config.toml
n_layer = 10
n_head = 10
d_mlp = 832
activation = "swiglu"
norm = "rmsnorm"
rope_fraction = 1.0
attn_scale = 0.177
parallel_block = false
init_std_qkv = 0.0255
init_std_o = 0.0057
init_std_up = 0.0255
warmup_steps = 0
decay_shape = "cos"
Each number is 128 + 24 x the weight over its row's rms, rounded and kept within 0 to 255. Layers, rows and columns count from 0. Numbers have three digits each. The size before them is the row's rms in percent of the matrix's.

# layer 4 MLP down (transposed), 832x320, rms 0.215, rows 719-790, columns 192-255
102:104150163111153163125113132118119164131123133132155148079129090164110096129129093150104113150102110119146124109107138131162135142146164121116133091140141134143140132114086122185088154149143153
105:116110134128141113151115145133111147122149136155121089170120143151123155148154141141116140137151120105144149131131156131146160109102129118138144116126144139143137100163138143137085125133084113
096:133105132125086100133097128163090094176145154150142111127134098158158132126128084092100182090119153141123132109120140133105152149136120101129105121147141098158121160139130160140109129130154111
098:121144134121154127124133157134123180154134125074106142121108120143117135129172116153167080103151143145142157149114103143130115130143151137131113154124163178128121176127135138143227163142092164
105:153133119141119116132103087079107122164120102118126134126112080126112134129126145163132116139161126136134123129079099084121126093159149120082130116145096119142106080164110101139105105146118115
110:143160173092142170129147159117158107119137136126150160109114099103155104141115134142134133140096118110144137150103119164149146105096131157122113088126134125147108153149147077176127143131125121
091:094123104132154167132129109085089148161153156106154134142116145102123157127148125134118128150154145112131155137122113104143102125140135135197122098126137132101105074131148145124130184099131105
106:135109133087126106130118151119137096161161154143148171116107116116111163118063130108145137140116129112154105116107134104138140123119135116130137131123094171141122126106123134129139107102150119
097:137103140104147110105144169106128136088157076117161150118084092103141112133087162165148164139153147132090143127134125180122106096146113127126125119144130118131179186186148116097128130116151152
094:126141126128063129117136134107127132140109146130101129099098139146163113174152158137154168115100119099154145145111137136116112127146124118128147098112065130110125118170138150126121094111160116
098:112101108148180129126140148116180115115165154156097171075140153176108076110137095141153123139119170168118099108085143112111158094126095142109112102109158109128118140100139105100135092152099162
101:120166127092168115155095153098177123105127168109132156137142097119135115126138105127112114155140115157169173112116101136169122075167152130101137115146119146109149104118094148159082131126131129
108:100104120143149141114118146184127070143128187104115139124141113132119172105142141166153121096128119086137141158157139125166147153124126146134146132145151120109127124121121160098081103107115107
106:125165151182166076113117161133145127149122087114134109153105122119156123133129168165127147165150110156136139123141109121130136123176101102136138153106120110105198110101155151133078091145172165
097:145107175132103095096136101150100094081112147115123153124082126097116098059125095159142154097122152138133109128117138106144114147126120115156122147144145161103149116140173089133146098106130114
098:133138108125118120130121155130155119107150122097116121159100148136092134156105137091121138155165143140161118152119168105167103095124151091105100093152154144165108153121132124131162113150158108
093:124134148123143118159115152104105151108139083158118149176145134121155180123102150100149098132112151140150097129151154117111098128090135134168119110147136120121098128100118133118103124066132132
107:148127166195104131111164099122139130142073097165116148103116128119097133141166126094113079089135134122129122089128091122140081115154091102102126161085098129084111091128081103145120137142116140
115:130158140135093142158151114132170165107133099155137126121133156143124093134117077140134098129154155143114100118148131106119096144139125134117125112171117116142136097116144134143146104125105120
092:134181136147115158164081092158162093105121162102131113109098086146160162139078122073154105089120105108130103137115142090125122118106105106135124092080137122164124137130129120138173128103111118
099:126114111108106088146093107127150144143164110117115085074133160139136127112167137114131147129126121143140118133100126103112127132116069143138112102099144141133134134152119104134125125192142121
094:092149144149158135116117185138131159127113159120101126093094114124148142098147071107113108077122147141161138105154098105082141123119171150136119153147142131129116119114114154130079200127121117
102:115092099120100084130131087172088143158126164146136134090126104149138127147122123159131155110148143101119105134163148159111130128078125142136131138102124135146109162076130132111154116129073111
103:136090159127125117188150156142136103126095156107126111170118108167129152102128144110139132163148151173129145115126138156140179139068163120053145105129146138184206127154118100153130124157147112
097:126111107102114073095114116136145099108182110138101130120108127134120125127102129167147128085153179136153133118100156142099156140153120116111132108138124090155119139113115147120105130112129102
098:076126076161131128092133136107151096125160145144118130114138112144135154164126108126139098133137204124103147119141160097118146114189141116153125136146108103147104092120147119121108148113135097
112:159109127128132140083144139118137166115146156107103137191124120163093135132103107108101147146105143135127139134165118110159109120138122104103079133110152124120120118140170093072118123120132087
095:089159149116101184113131108105133138053123123151139109083105105150083132138118162105102150107143119133151130160126120158104132113098170146115131148154097149111132099157132102143130140123123132
107:118073111129155106152137070131137136108142128158151118120147158071155143123095126126122160100123093128131164110143157143119145116110086169147118102085148148105133111116156160104122135116121082
112:114134140161108101144188068134121093155123139154147170098087151149151114133133084105126120094143111117069164108104143123100093126115139156131153130117129095118117184129125118165165104142112136
098:187154122099093131136140118112132107145139107119118102146114112164152131109132140119130134126088103136110142141097118138112099107125120081120153142175129166110139143139116148112151115132129114
106:150107150138120125133166130127141150164139160113146151106161127125106108098113167129138137115149120066156152152151133123151131139144073155047116113128156105116119131135113154153149127154148143
096:122133127131130124120155122087154148108133103136108124094106141161104119143133121123158156103144144120066108060120143109139113119107128130133112120154140105146128157140168156140134131134137115
107:100158127130130116151118099107121175128111123155161134102155112116121145110082155124142152173113150177153116136068106122115119116136173149128160140131160081170087178157104152114118098115173110
095:083153099156165151093127130112090138141111134141182124083155134159113121126120066179092134144133139077122122147165120154121162171151120099112145133105117110149140099121175109141173115130098164
104:133073144130102147133112108093179141175123129130141120137158118149115147114106121166134096125114103123099146099172136113099135117149163088161136075140109143112133115159129102117139153131126148
095:163154168125176132143126122116101126109106109146133135162103117160089102117131131121117117127140153140096116189138099187149144126119149120130143124178136133132130091155155104129147147132134119
093:118129067203121178081125160131085112103146105117148117107129163147149121158146187127102102151134110137123115100095100124131135074143093149116110108119184071139151138160101113120110148132092088
105:121108161152164135106107092132113083129168090112133131129132142164123129120135136158125116090156155146128151147180144101156145092115165153098159122146094137104152142116119138126121141150112118
096:112133106148098127087127099110145184127099130149142131144160125136096134134152148156120150122125159148107129155126146117141149149112093138142114121152138133129148131185149150074168121123160134
109:096094165125125140158109140087156112144182149112169147109141124146153105121105143145097158097110161107146109174108157117123139120160159123135129142130137125125161153153094079136115120152137180
105:118075115176146063138158117110141092093120116128109126163131115114129161131129142132137152126122130117114094129153173118086121123083111145132123103128151142132123141175081120079124112096148085
102:160150089125110111131147109125134133125126096153158136091113100116113115130130167121094163111126145149161121119154155117171114142123150173124133163111112079123124124110116147081088147085150109
095:096148130122166144121132117153094099110094085123137130165128099078112146136109154122093123114120166141113125096067106127125119174155098110096131122144093119112147125151146073134118103142150122
097:124093067131085131137125101115125122091100143131145192111134134127129126089129080101112110139131126154151146092111116150154113116098132166071151139098112129134143120111140154117170149136187122
093:142147155134124113112114144178121113137121131118105113098124154135145117111131118136116110109116125096109129151095110101126118104133138105116130166118129139163142114138116087129085094129137134
095:167160159108120105131130116104129123131122144128131112135128081141141130154199152131171109103150085135138095152126158132152104187132186088096124133148162122109101153147115107091131126083085143
104:148078107087103168124115133115136122098099080147150097096077118138164105102124158091144163175094161132128116144121176140133162143153066074164099111120122161164130113074132160129105112133138108
097:130113170098103104163139154104136140128162156153125138188178082118116160146147125125150139107154119125161119114156165141140146116145148142154122132116164100079133166110109130129106094158153113
098:149078142098133129148091163130133146172133149143102152123114137129128150142125146122116134188118161160096125088134134108128132116089096116126111098117124144114129116103150137116115123101153152
096:120142114125147125131129129133146147145142146088161148129138141123135166120100117096119136157111122155138151155121152145133169098139133150109116129075141085145082128186165135127139108128072148
103:141156112126087100121148111123106100145136106154133108148148062133148094104170111131131147147126113144155143117162130156137087170130084120159131152139146147124123120130113152185086143114088161
100:149118152150124121110146097134148141126143131125116146100155121122126077131127125107141115082112113148115112153118120111120156102116114138141121140169107097151160201142123140115081129138140137
101:143113121142124111133178124119140137147126166131112155132170150108116159093163181140135173149125151166075141133114173146133129089106095111125115148104142148101132125136106144150114147078113140
104:139137140164112130156124112133117155136119151125165148141093171115141147143100111128101142124137116119124119091153164109128129131137130151122131160174123124104127128139136082116100085112124106
094:126143133124109135079154043123135099148136104131190152133152105129134132166155104104130142135148147151071150139129159132088130124139119134128164145104139182066093107152135147126135124158109173
101:129103130158138138088172149153140153121090148144141140143092116136134090109163142155079091169106143099114137150112147107154142165134167113142123084129131095128137134145131108145097132140159150
105:136164099137108119150098147142093126107153142133127170123184158105124133146184131111126127124112128136082096120121107129108107128132099126166150089117125153093123073136131144150140140121108123
113:158068147137119126140138132113138142143124126123085123130131067109117113083150117130145133175146145139114131118122112137133151112137134117107109073192136132177113094146116105089151142155149104
098:159078120165115114143156125075117095150136139120122128164154158113117142126136123096154159118101183144181134147121120130120142107148096144102149164100086154132102127137157173133111112140137151
095:135112142132090121115150127120122137148131168150106128072139111129108111133151127122152103130096128127117105119144119087099074112148105135161154120122049148120105118117087124136133078146131136
117:134133098140142136144143101120101116124153140124161150109125125123169068165140098156096132125159113150134151166143152128164171117135152142150132115132102130131126123164106115114119127114147132
096:107138139135147123116143121085169112104137132141163087091076151122065166139105111124130134124145131084180146100128142102135134141095151091115090106138136141125147062099173144098138133154099128
105:108092121147120103157088124117107124162153152153113173120131143153116147112116114145110127101106121096133107115128175117137168133107106127099106090132160133126120129111205102095129090116126106
090:132125118173134128125116111149123115121140152124128126130129138193147148135096131118136135145178107077134123078165125152108122075133108159129129147087131097077173133096107125133169104188104166
099:136104130119124128109131141126141127165087103094163120100103155141142135084126089151154171138084133105126161139196134116134138089126138163131154152119111104152133105137109171148097125168118184
107:138119187149116160168095159075145090136093148147070115090107137120124176180074102136144144087107173162108088119122119091133122184090113081070123138115098149123153126115116137114177103130162158
097:120119119142112133128159144118104136174134064090136158109171117122110125123135129108135135131171107155146136143123184149160108147102123100141175120103095158141142124139096127169140142095124164
101:153134110143170186093140118131144070124151164166113124130144150151144090102147170105173155130107153136110144114137125111133096109135198171135158163151096132157153124140129123135142170131133163
098:148096155135101137163124141143130111130137173082104113161126124122118105113134182171103134127124130095152120112073116130147114106099124118111154156147120099133182101139141138159143169122104088
096:173123126146094123096153140139133090129150128131140127137091117101097162116111101135116146105139160096145138139164165160143135129151130151092113097098119123120146113095073128068121115107129123
093:176134127161130148124145092095113119128125167131138114154124123122094142147140132125145080115126134109153129145122152140107146101146090116082145118087102089133093111132120100148128070090129156
# layer 4 MLP gate, 832x320, rms 0.117, rows 720-790, columns 192-255
106:118130125075098138099140099148138109110152162113155116110146129145135123136112101125111166174135113133121117155122136176149097136137089122104123123159113113132187085110143077098119133148122139
101:111134107148122118145149129130117162119166154144167172149129149152099119114133137139131093162159144149101098117145102131106125162108156134082109116146118137080118117130128085131154109168168138
100:131091103110130164087165118136124087137106109119118118120120158164141143095122127160097144112152146107175122111089105129118143108109154118090120136113120099115136137088146098186144150128113094
100:129148136124127120118109126170157126138155116149106117134133108145128070134108123103057153115124121133191110098074147122138136117147142108174127115134112120160154089124117150146118191140130128
099:132132149118090116096126146119143102125140131134140122133161077130141125089170131111097107119140129166089141175153145152117141123094090112135133086094120127189154112123117136100081123111125118
100:132109126114148155117126118066114170126133113087122122104123144088165148078130165126174118135158127123090168143109100109122139112117138169185161103086163144119095087133165141114123162082172118
093:164159140117125105117114123146146161110129121105180107137120105109110133118189161135130124104153141096096148103157092153137113128107166096157137151092138136131144162142113150104106124116105139
097:085079184148134177107141124119138126142127138133119141102095139118150147122097150148140156118151118135194144151144091120123144147103146142108170122133134159151141140133100146108141108156178118
100:146106114119112122128144165109151159114114098118151095154148146157146147115136150157165120117078100134155151115126154122136164118089124123145167127132118135130147130143166117134193170145146145
096:155167159137102154174140109153160130171137113095145095121122105121151185145124094143151103117152082092099150153102096131149144120116136086191128145143155096111155177146169107151148141127133133
095:153092078071146153080111103141148126087145119107142155120107180125148109119086142147135155131065156125138110145127129130184152118167113125156120124127136144138124146101115174139125110117115189
101:152144090137156092071137157094125100128140148126100101142074141113144185116121122153121098133130100120137110110133129148098130109160136067168128123124095119141127148115137108107138119096151119
098:176115148099144132096132145166123120100144133113104153136170141149123133118124121101163120113122131115138100140156115154130119147102098137119123102130120107154122093115159169118170130150106122
096:149122126143120117108184121121129126126150109141113107144137134105134121138138120107127096120138138116118142137145099074149154110145142119099134106077139165085092154136144121137117125133123144
101:119139183111152106102118128112114119146115128122138121150119098094144105094103117132123121140133108091132113131137188164095112104067110095085135135108158152113099139093101106079113111093129126
100:142135106125127105150133142080105111151090109101117087141139129155120119097137149132104109151144122154155110129154155113125098133123133120180102169138150126129114174117163115153122113158109124
101:110154116112110118115140105154101152132163126138165145111130115181066113133092137146146103127111109147132112155098120079138135107115178122099179131096101103151106151110138177104123122111133181
105:163128118124120130112132110142138103166166082108162143124163111110117078100081135147082147117162099159117130110097109164141136132141121102147136114155128099125101139110086115151119110133125134
094:153082111165166143104211142134076123170100107097085127157128105111122066111161137165131126125107094105160099139128146153143134152139120126137124115122134112154122145150157109126090128134133174
095:142095173111116123142135108164141112125113110127149113148090119141127110147097168117105169102098082158148114152111111131134130149129123153124110101115143102167114093151148172134136176138108117
102:146154134107132124119163126134113121117114184147121121162188130150112122113117181149174152161114130126122142135150148162142102178114139104143127132122123143127185133070098117120155115165147107
103:141099137129122098119159154137146136112127124090099142141143135158137165098095133108130127164115097106127091154153153134166148153133114136144112103126148162167156124184126114098165169121101127
106:102130108130150139106138159144120109134196134166138119124104138096141123139117123110124128134100095093119120146144145139149167103176092160122120160125145123123096153085140129159127127089143141
100:118126119112089152102173078110160170104132134147148147116132110141095093098151119174146141139131131137117129159115113126102142126091141143133128121099137073123078124153139135091135123144126094
101:111133121120126118131146128138097133106149140138137145125122101111135127112139137160169155125100111119141155103105164132142137148117148123123150120137130144138139141154184143187139168174119152
103:110151124080116121134119094111125118120092099097156157119135111145129110134120157071162089131121176085155149118107132144133166138114122109130117153102127131125152137161126098158136108152132147
100:122131104120143146160134072152127110115101127141145113112128180127118109153096098146102132094157070111109080120120138115101145080107124135115158095135155153147121122126106129100099134130118102
104:115098112109116110098155147124145152127108142134178097108170028122112124119107131139144118144136120111109168141140151137116115125111053170119112073100127147085126167110134111127147153123165105
106:137123131166155154164130144115131121104120120149175103145112141140143102100098141139167178098116104093135140125127148135121120171115105114077152151125124152157133129120097118175113117144142158
105:123083126169100170110165086116125139132134107124135085124134143148116100115103132132123190117148150134131130159154121153111162086130172139150077131116150132140133143120098127120130096105151163
101:165105113067079124145145108149160112109139161156148092099139160131138139128119110119105100113109146125136137111139120148125144155135133134152087144094115175168121173096119104151130130142146132
095:139139115126114131107117088133152114145126139119158136173111154130161112134205117127105121132135128122105088121147196117114099160120126165111109125099102162094207155086127118113128119122110116
096:168145102088165153120157119078124152099098090128160095150147134120121158147130147117166104172095125116098129144129110102148156140088131124098136185145156120124072114099126148119151110133136141
095:129164128091108117148138147154110115160155133123146142172109160117161132112095119143123103159125135141147110096114138112170115113096084105130129170125132154101132135127124116128146095122090113
102:125080150157154163117113116094140124145138082103140115188170111113138141116110152097133134111154119086104162111143109141106116118130157114165102097127078118145179085115139119093114206089137124
105:157150138088135150161145132154109144138095181129153068183115139146114108133101153133150136105106178151139104145158084127142129120143141149148104145125138148115110117119163129095115137157132122
101:135176152144101127129104113145138174084145100125133148154178116166103152117122130137181099082124103132076122118129130141127139143169140135145137126045198121151124125142143129136131091138168184
098:129148114101104099137167130103111133117064125094127100119122072082085122131151130145124110144148148108142113133123113086132138120123130123142143150135103107148068165138121183103127144162126111
099:133128110098108096073134087143164105133076118105079143098160141145112186122130137103125136071105083109103155169172136092151113150151118094148105110159143114135128141135149151147146092109188125
106:156088126148126142129149153110096172167117137132120117137119171149146148103147117143124150117166065161121156107117128106125103137145160114083160118131114108144139123089129155093164128120133086
097:101140112071171119115163091143140130144117107123128123091106094099122138126084097150140156125145112174112150140172155091139130136194140129120111130124172118116121157174125102122103143114133116
104:119123168150136108131147115128102150129136094120136114122115133121151118132123141110126147131071085113138113094089133156094141148126147114092135122174083152092132140090189117118092086137132119
092:131092113150119120124123101105167107138118131086118095131132168140097149111151086135154147157188113085109151127137160129129118098132138174141079090142152150132134126114140112109143132121105151
102:111091104094106102133098141084144170152139134136084122096087146141123140113131118150125141135128147105125120156136106057110117117152104160124134183093133135140137120138124126138148127123156168
093:092147101109117127113144123064119147106129176127133132167134134144091139104121202118163125144147134161148157086123182130141156128179146152139082124125165130113147137122129123123120129111127096
095:122144147124123135114117126124100122100144084170120109101132080116134164128162164105103126095099137135120195120084141147140126148139183135095135150146136119146151126136116142123138179141104132
104:123111136120091110116189118107107150077126110136134154137102154155145142135112137146146121115150119158117144103107145139141151096123160140130120138163105115141150152129165126108181127167132176
100:130120129151112142100097149124144131126134118194119097126116114086100096148081116080166141073123131139105122093089181092117123136153119106145180141137113113138172149109164126150146093130176121
102:090119114099094099127134075105143118112137160130113138156122105114112090165105125107130135145091095100130156143105131108137080109107112139123144156132069144145107113133134123085123137134138135
104:091147162154182156154118091108115121128105095109109115118135205100103112105142137107127122113121146076135118172101129100196118094119145145132141132123131076131117119142118122081105129117089127
092:100112108106099118133139125088117120157152140143148091101124127161150193089135065089146129113084161161110095143097114097159120109112143139127152092140113155164125122193088139114105152112159122
103:113144139154118105128099122104128097138142148156106126137094146182146136090138139119136105151121084119138121095156152094136139147130148181110113117152122111135102103099108142116134104132219108
098:151139078169105117149124117146134140126114143153166066121156098157108156130130146136117147137185125147120113080140113132137130135138113099124112137136133149151111101138121143132155147176144127
100:136142121095106146124140153099115117115123136139127126147147151143161136103136092162147124145113109155092128112089184118099163156113060126145055124129174090139158137112134134097134117156180142
099:136167130114129147171100145145134152120103168099144192127129168126119166082140125125114165128124104160099132103122151140150116119158134142149152133138115139132093129121127126117143163092122138
106:145141116188151155134125138118110184165116097110107115150092123114119107132139127105166130099145136111149131105143104172083110150072098158127203133116108134124141160128137098075102097157110130
102:141098143119149137129181106117152137162103096109128129131134132099115088110129141104095114111100144127159077148128123124117109160189121120106078172129104130139131111168193078130081135147154136
101:098122125187153124139139113114133124111104109144146112130152094136163163132137151180129136094146108111111117101144120070167124103196098136119141160100156096130115146133144090100146140110121105
105:141088115155115150144132169129144158126133128117118145127135097099133129122119097113141110145141088089095131114159113131081123125112100111145138141109109110150091167119159147092132092073099133
098:127151124140083123120134143158097089129137135119124120138136176103118138107162127104121147140147131132135134171129101152169107116122151108159166111143124120139106182128136109046089151173170102
105:147125136114128109136139114130111197159112134149140105119106108158115100160121157129142145130175126092165111104106117126114119148119096127144127108106085102110127070112146124128163147127099121
103:137098165117135138113118136082161113108121149087154148109123132125108122142143161132129079113140114141162143140130106128137103125104133113117139109093144124085151160114133113119131154142195141
102:136165111137134134150130144093095116114123139113141119145088149113146130139162124107108166121150140128138119109119121128152114106122132143127132137113148154161102108142156126119079182091091097
094:106141146136115138106135117134145130147133089134077151145185152160157140107142132136141106136150154117107122141106164115116139144167142098116100118116165153128137115117110119130129092122077123
101:181109156141132116123115094086142159133051097163101142156166143096106134127136095105155120146104129111118160076143102151059121126107117123120146134142151141144105159155123138133153109115121137
095:161096104159089105143162121106103114133116076122167137110130131118143131123113154101140105109151132148102110130117074132067153145083115142118156081118119122121104112150099131108111152095167125
092:128150138094073110144107089137086109133162114115110116165099113119096132134096155150129086115108163114150153132123126143140148136125148143122115119145147163160159127110123150130152071154111128
107:116129107092155161131101166095157098136121114108098093088106154129168152144116118095192097110148172097129096145129152119148101173128139102101140133161103135165138116137112142113103123128138162
101:115137114097132120127130096114110080141176174130121160143122103159154117135154114100118148106125143100121122128119107135137106146203128150122135139096140137159109166093115114148156118135094178
093:145149133111115170177129142101098115105151109110143151132148148173146109121114112111107090119112127122110151174139090131127162115119115091150154165111151107114137141104169142177103158141140172
102:098147119177148143130142115157140127086101115106122180114117100137089129160132149178177097058108137119142127125152131118080104116164117132149161133110147146133148144128148100141163110152115157
# layer 4 MLP up, 832x320, rms 0.116, rows 720-790, columns 192-255
103:138115125127106146116118099173098140141133126147158131133163113164134123111121123149101160136131127155115132106113095158130103111089137136144115134106110107090146156144162097157120125132139128
101:103134152102138126096126124125114139114118131137097127158149110107144157136115121166093146112134150151138143171128136184112119130065091142135155174131131139110170130133125167142148137104177169
101:112124175133131124139165125118124133116139107132127135137185101117171117126133142126131129131155146078107162153153145120086130145134143153074153140083131122130113086144134123093122122123133147
101:131123122127139126127106156156137105179116129124145129077110123134141143130104143154105145134111157092132122132111119128142101092155102151122135134103085117063072183166123164151151156074100100
100:096161128116164142140123149139116118128147099159130138105129087126118101105107118119091105124138060152123096124126138089117145130127140138138148166136115144143129136097109138143153151129149149
099:121134132098122174114130133105141133136137139122082130116123149139173158174167118089149120134125118123136152157127150125099132165110127123168137110154137152120112122117103140115099133144148113
096:106149118109154156167104101126094109131152157110142187110101134132147079133108145132140180160089145150160131144088132114133135133157127081166116103124146121158079134115139115129110130159131152
096:160155168104145092117133119134129120113101103114100119111132148129149180147070173139136159092118104150148146114115151104126110131134129164125120100137167143140148138177138109119172088113129130
096:167131110138104112136138139132128134124118101173136111165141154123116144111108117147149125169092122144126161133132137129092104108109120103101126118170111125135156109117111134155119168153138092
097:113128113112133170070125127135112114104156197115124149136157138134102117154130090125105155149113146103110163091137106109128100125091160125111126086110170132127152110150153160118140148147105135
096:118133126160122151095144142103114198126199156106107163129094107098140093152138166130098131135173156129101135175119140140115114122083126145160103138107094122124126135125123190146124126148144126
104:157121108127107148157109139142141123099095139145146117099128069155117121088177115103123098128167113100117120152161120096169098135105132145127111144162125107149118153094163158141176099126133164
096:125102148144081146137111111121083150141094156110157110128072118112093068148142129137113129134162122107113147110125127077134151147123125109117167143103108161087100116142159098126132100135126178
104:119136190079122096145127132143075079102145112144092108098123155144130147117113130122144115109124158127124141108102098144150152090141080123170115127148105100142198111110148169112175128107089138
097:075096136106129108146107129081155107123176140118144079136084132112109140130105140158150164098122132081147137147171150131151184082119188109133133114123119166088112099110141091130155128117155109
104:103130141128104121171111088200101122143131135171094142158094130091139121139134163136116168120131117157150134149154116104142140151124134129128154121130122137127122138124142053097130151106116150
102:150096130119132173154118142121132177139160154133155084125110152101143100123155148136094128124167136130138132075142146097098084090141085145112132130167140122127143123087121110124130128123110124
113:118122196127126122131143124116093140123144138118073106118123127165111125172096141113120141103138135103144168162133118129104199129147125136123126112119088158119122097144132110126114138129127111
097:111103180128143141168153124181142117142149108141129102148163131137130071143126124138089132103094150176132141132116125118171151120170122112132137114107147145157133167138142115114116115129095129
096:158126104126155167074144126120160143080163132132140118166125103136159078132157151097136105132097132114136155162130106111121103149114167151131140134142123077191125082126159130135134163170126101
101:132115180148114131111138110110132163114125120154186124123098138116143121089109184088111142103171111110137143149116124055131125100100142101110128126118115106163139095097165129130080166116171127
096:126127119119155127089123100111186105121106132155116121118151116166136146133105116131138108127113093114118111151105139144132101137151125115152139135133141158163128110164122083101153128110116106
107:117106108156149101144177139086093105121130105106145148106146103143101169122142121085118087137138138120140159070138144121123159166114148127160102086141125136119143143172143128114153140145143150
098:093125150143129148155131139126161115176128104133137124120111153154160126143119131136125132132143168123152137166157165108100122171091115111106118086164123115120116120128139152107141111143096150
107:173096135074118127122134141162061126128135171103154150132170104123133104111177148160133157142122111094119132169136130146086107117099107141123178131172148124098140116151109114175186149192154147
103:131158108121099162141156135136131140146153129149153089154105144120127118111104113156123100132134167129088121161160100102076088153128108146100069100141135116089111127131080124116112108158089076
103:147125129121137149146117068131124074148174138118152116096112120123144105145122150114113128105095128153091183160160122162155080123127134133101135088098096121108143100126148110147087180162119155
098:098112131139121129144173144142139142076152162145116134115146138110123136095128068130124125102149092130101169106146143157092099141142127162182125127094145145128123152123145168134134107119130102
102:134177118151163157141137144174110097127138153123078165149124131158137144141131110144127130116122149193108127069084173141105107138142127146151143119095138105149115148122110104106135142133094088
105:160127107121126128104098139098137099144133133137098153136127187147115147164183133120094131122137151123146071132146135106186108143129099144111127148147144113133132120089130105169159103118142093
098:168127104159126091145146121102147118089160105133051095118160142150162127140141101120096100138137156198137152151151115098112100170107132146134143107096121131100133096150072114171106115117118148
095:105108151101156124098134170149136142125147143132125098115111114134106127119112141149117161088131112156137155133108112076104145115175153146154109130157107131110121153119144104101094139133124104
096:153135114106094118183139149125147124112122091095126129153113093128073086119147130134133110154158113105123108164141106078144108132133138131182112107087158151136120127077126083107133155099139117
096:143140121163124124120133082116154153151111150117159142130179130116106122135137113148180108132111145110128114159156151129141120110147164139095150102160143122140129125127126146101136146162134137
096:124162174134110167116128127121170170094104109143114111101182114157105121124086138126133113143127082149137140139157092138135136092154086117095143135076068134112143137103141145121120139121132105
099:096145149156140106109145149101106110095147131178086172133134107160108114070178145161095145101139115136088119122108172098128128143142174142083120103141137118139141152131142096099125101097132099
101:115097119109163069141148110174149134117132162161134107125142102107137123075157099130108139154126141135090137122124121086120150156124153119124144140077118157118135129117160116131107123149140132
107:113112106144149116148116140133119119145128097101148128107076136158117171141064176129157099066162076136125108159124147111173110125144142111131134113160088212110160134150121098117131112136094147
101:123087185132096131143118117146103127112127170143155135080125109158110095104113131114120167151122125135109126119110159130114130133111133132090123081109117129127096128121086097131097123111148121
102:117147117109143162105125119151111104110137136129134137134153151111118080125169127097117122106098125095112097124085139156186137085148108144140126155176124112154115172170143137103126135193137099
100:119143159094142144168119141084166140139118130114110132120092107135121112205097166160139160127108128118161148123117110095169118118136169097144136160145119083108102153109161144130139120130136091
103:120129106148155133091105122142126127104132152143178120132083151080129148145123153121117110130133143119145130093075086168116091131098138148128119137115135146091104101167107108125129114127149099
094:174123116136120148142113109137125122147076138171152126136139147113111111131131147139111172147096116136136108126135117144160126123148120119118143146133146136151155111143097153135123140134057100
102:112127145131141137123138144136157105142091137119135114133118118134130140112126155145140103159111116124170088140136082142165117094129145101114139131099136142140149148112158099104120184144139149
095:148128124141126093145109119150124128091124142133103177116150175110123115101097105111111155119099158118148095160136108092172138128067116172124149140115146159149148114132109140137170136132151116
099:125151118095113094137124140125158122100156110103129108147127087094181113138142109121132166080142099166108146166072130128132142141106118129123122149139149106140111132074124157122122098080116098
102:138113109153113117155135131115177130109202128132156084118073141094166119154136168103147100061105140105139149113136119095113147126141142138090113130159120129142122078146077130138093160106105123
101:125100106109117133137111157116130137124115112115121105108121108170139111140122119053121078108164111092077124163142135147111107150137123104154161128154091098115132132127114109073117149116118127
108:151133102108143093114095145141061120145161115114122154115147116119135120175144109112118146136157133126102063123120108102135123083134153115146147111122134119129152101139105144125168117099144139
106:147116173128118159138140164141147113110087125130128141133138127143179170113112158091116099180140151083137135105115119164128116128135175130126077185133134160171140126160135120086099127123096163
094:124155087124085099100185145094115114114139139136156105126159042158148108138151099121149136105122140189132157141122103120153102151089106138119149148139128145164122140145091154160129150107157188
103:189135114096105109169104112132137106098135143120145126128112098099168142147192124068103111145111114103115114153139122174105113139115152121141109123146110143145137130119100079109157137155112133
096:135136162126111123145118129166152072109147097120152105122131090172148147122144139152116136140129126136163163171134108148103129165137130170105124092131151118127120158139152090141125137133176140
095:161153109149129174121129149105105146106146120113083154115174123130128120098151082126166112117105131146108152121130160097102140088141119131115059163088148154150118149138132140128142168129141163
097:167130122156140115128087146160160141164134154133075157128100158095156167118117132111132084145140111148138067113087101145079138101096102125131157125107114120122161129148109127078124166128149138
101:120102097072137158133129103144182181155146169174119138141079163155137157114127145116159082132158114108161095123113136106152127144085124105145125127082112142168119134140126084115137133161136131
105:138157103079143155128114123142118087103126125108099115121126113128154111155140134107140116124131096135104125127106153116132107125136129132115170153143135139172128157141113142154104113125101099
100:106127115130118133129147148133113131101152142156141151147137104150140122156097146132127131104086120148121134081141125133085115116128123165101148159144112088120108084060130130118110158101106147
103:107131116119114144114154129154098139110126127077099137119102139116151161092131148120127129134151072155100159105170124108122192136151127132070166129120098143149118136134134118099096122124146095
100:132100151150095126166148132163091131109151139157090123142093162119118136068136114144117151141120141176087102098132077126167141071109105134111166093156102132177073121134114147144085091140175120
098:145126092118140151152124110068119145166137156091135147105114142130116150149126175079120135111148145078093122117087101090095126157115128105115126091091130110124126062168125129126156161101160149
101:089124125114142114156198059107140152121099113178090120110118065127123154135103160167172141143123104115113184127130119137136136203107115120157101185130122148130073112155140127126112170124077137
095:106131160131120133122125133170120124100141172080159114101124131163117100124118123119130109115172154115125130086106072113132090083162147134128191132117084135114116120100135101109138192090143098
096:119129133135094132127142144140124166155125139140079132158140127109176119101149148136139117122162117091120105134153093121122177116138124127134120129164117166140121129109095108106105069145108118
097:132137118132128121119110111153150127132135095180149134159123148143086136164103104130115181170106126112100148130119142116142126108157104133093083100118156095127123153124092147137114114123175059
098:166119112164161138088083137118132121152127183169148124205110175110152141100073131123152168125082147151151102120134091129143139102098150124157128085123142092126165113139107129095157092107157107
094:093163121100116063147135129111162124151127153148137163130142150154123089140130161148135146134140136141154101111090108122095104130148110126129150197157159074149133110139164169131183135115077091
099:172116124143148141146196131134103100112128087151131156151145091165073127121145138164136139120123085143141150098142117143111125097107118145152116127153146162094133165106098128117137103104096128
101:135115199090121117099156099178102125150124183136142107133159124096093150103146103149126141085104146121113140123103157105140154093175169140082121136093118117165124128104171159101170118130133080
098:114159137109142158120135153131085119098135142164147139162105123118160130140163119117135149137138177108162143164144179121134133145167144154068170161158148123135099115067134139139131143103132116
103:107124124064128118111144110136119133126152107087165123164107124107089120122166116123103140130104140134062108136119170118128149118136092118135135108118110123141138087128160143115111102200106126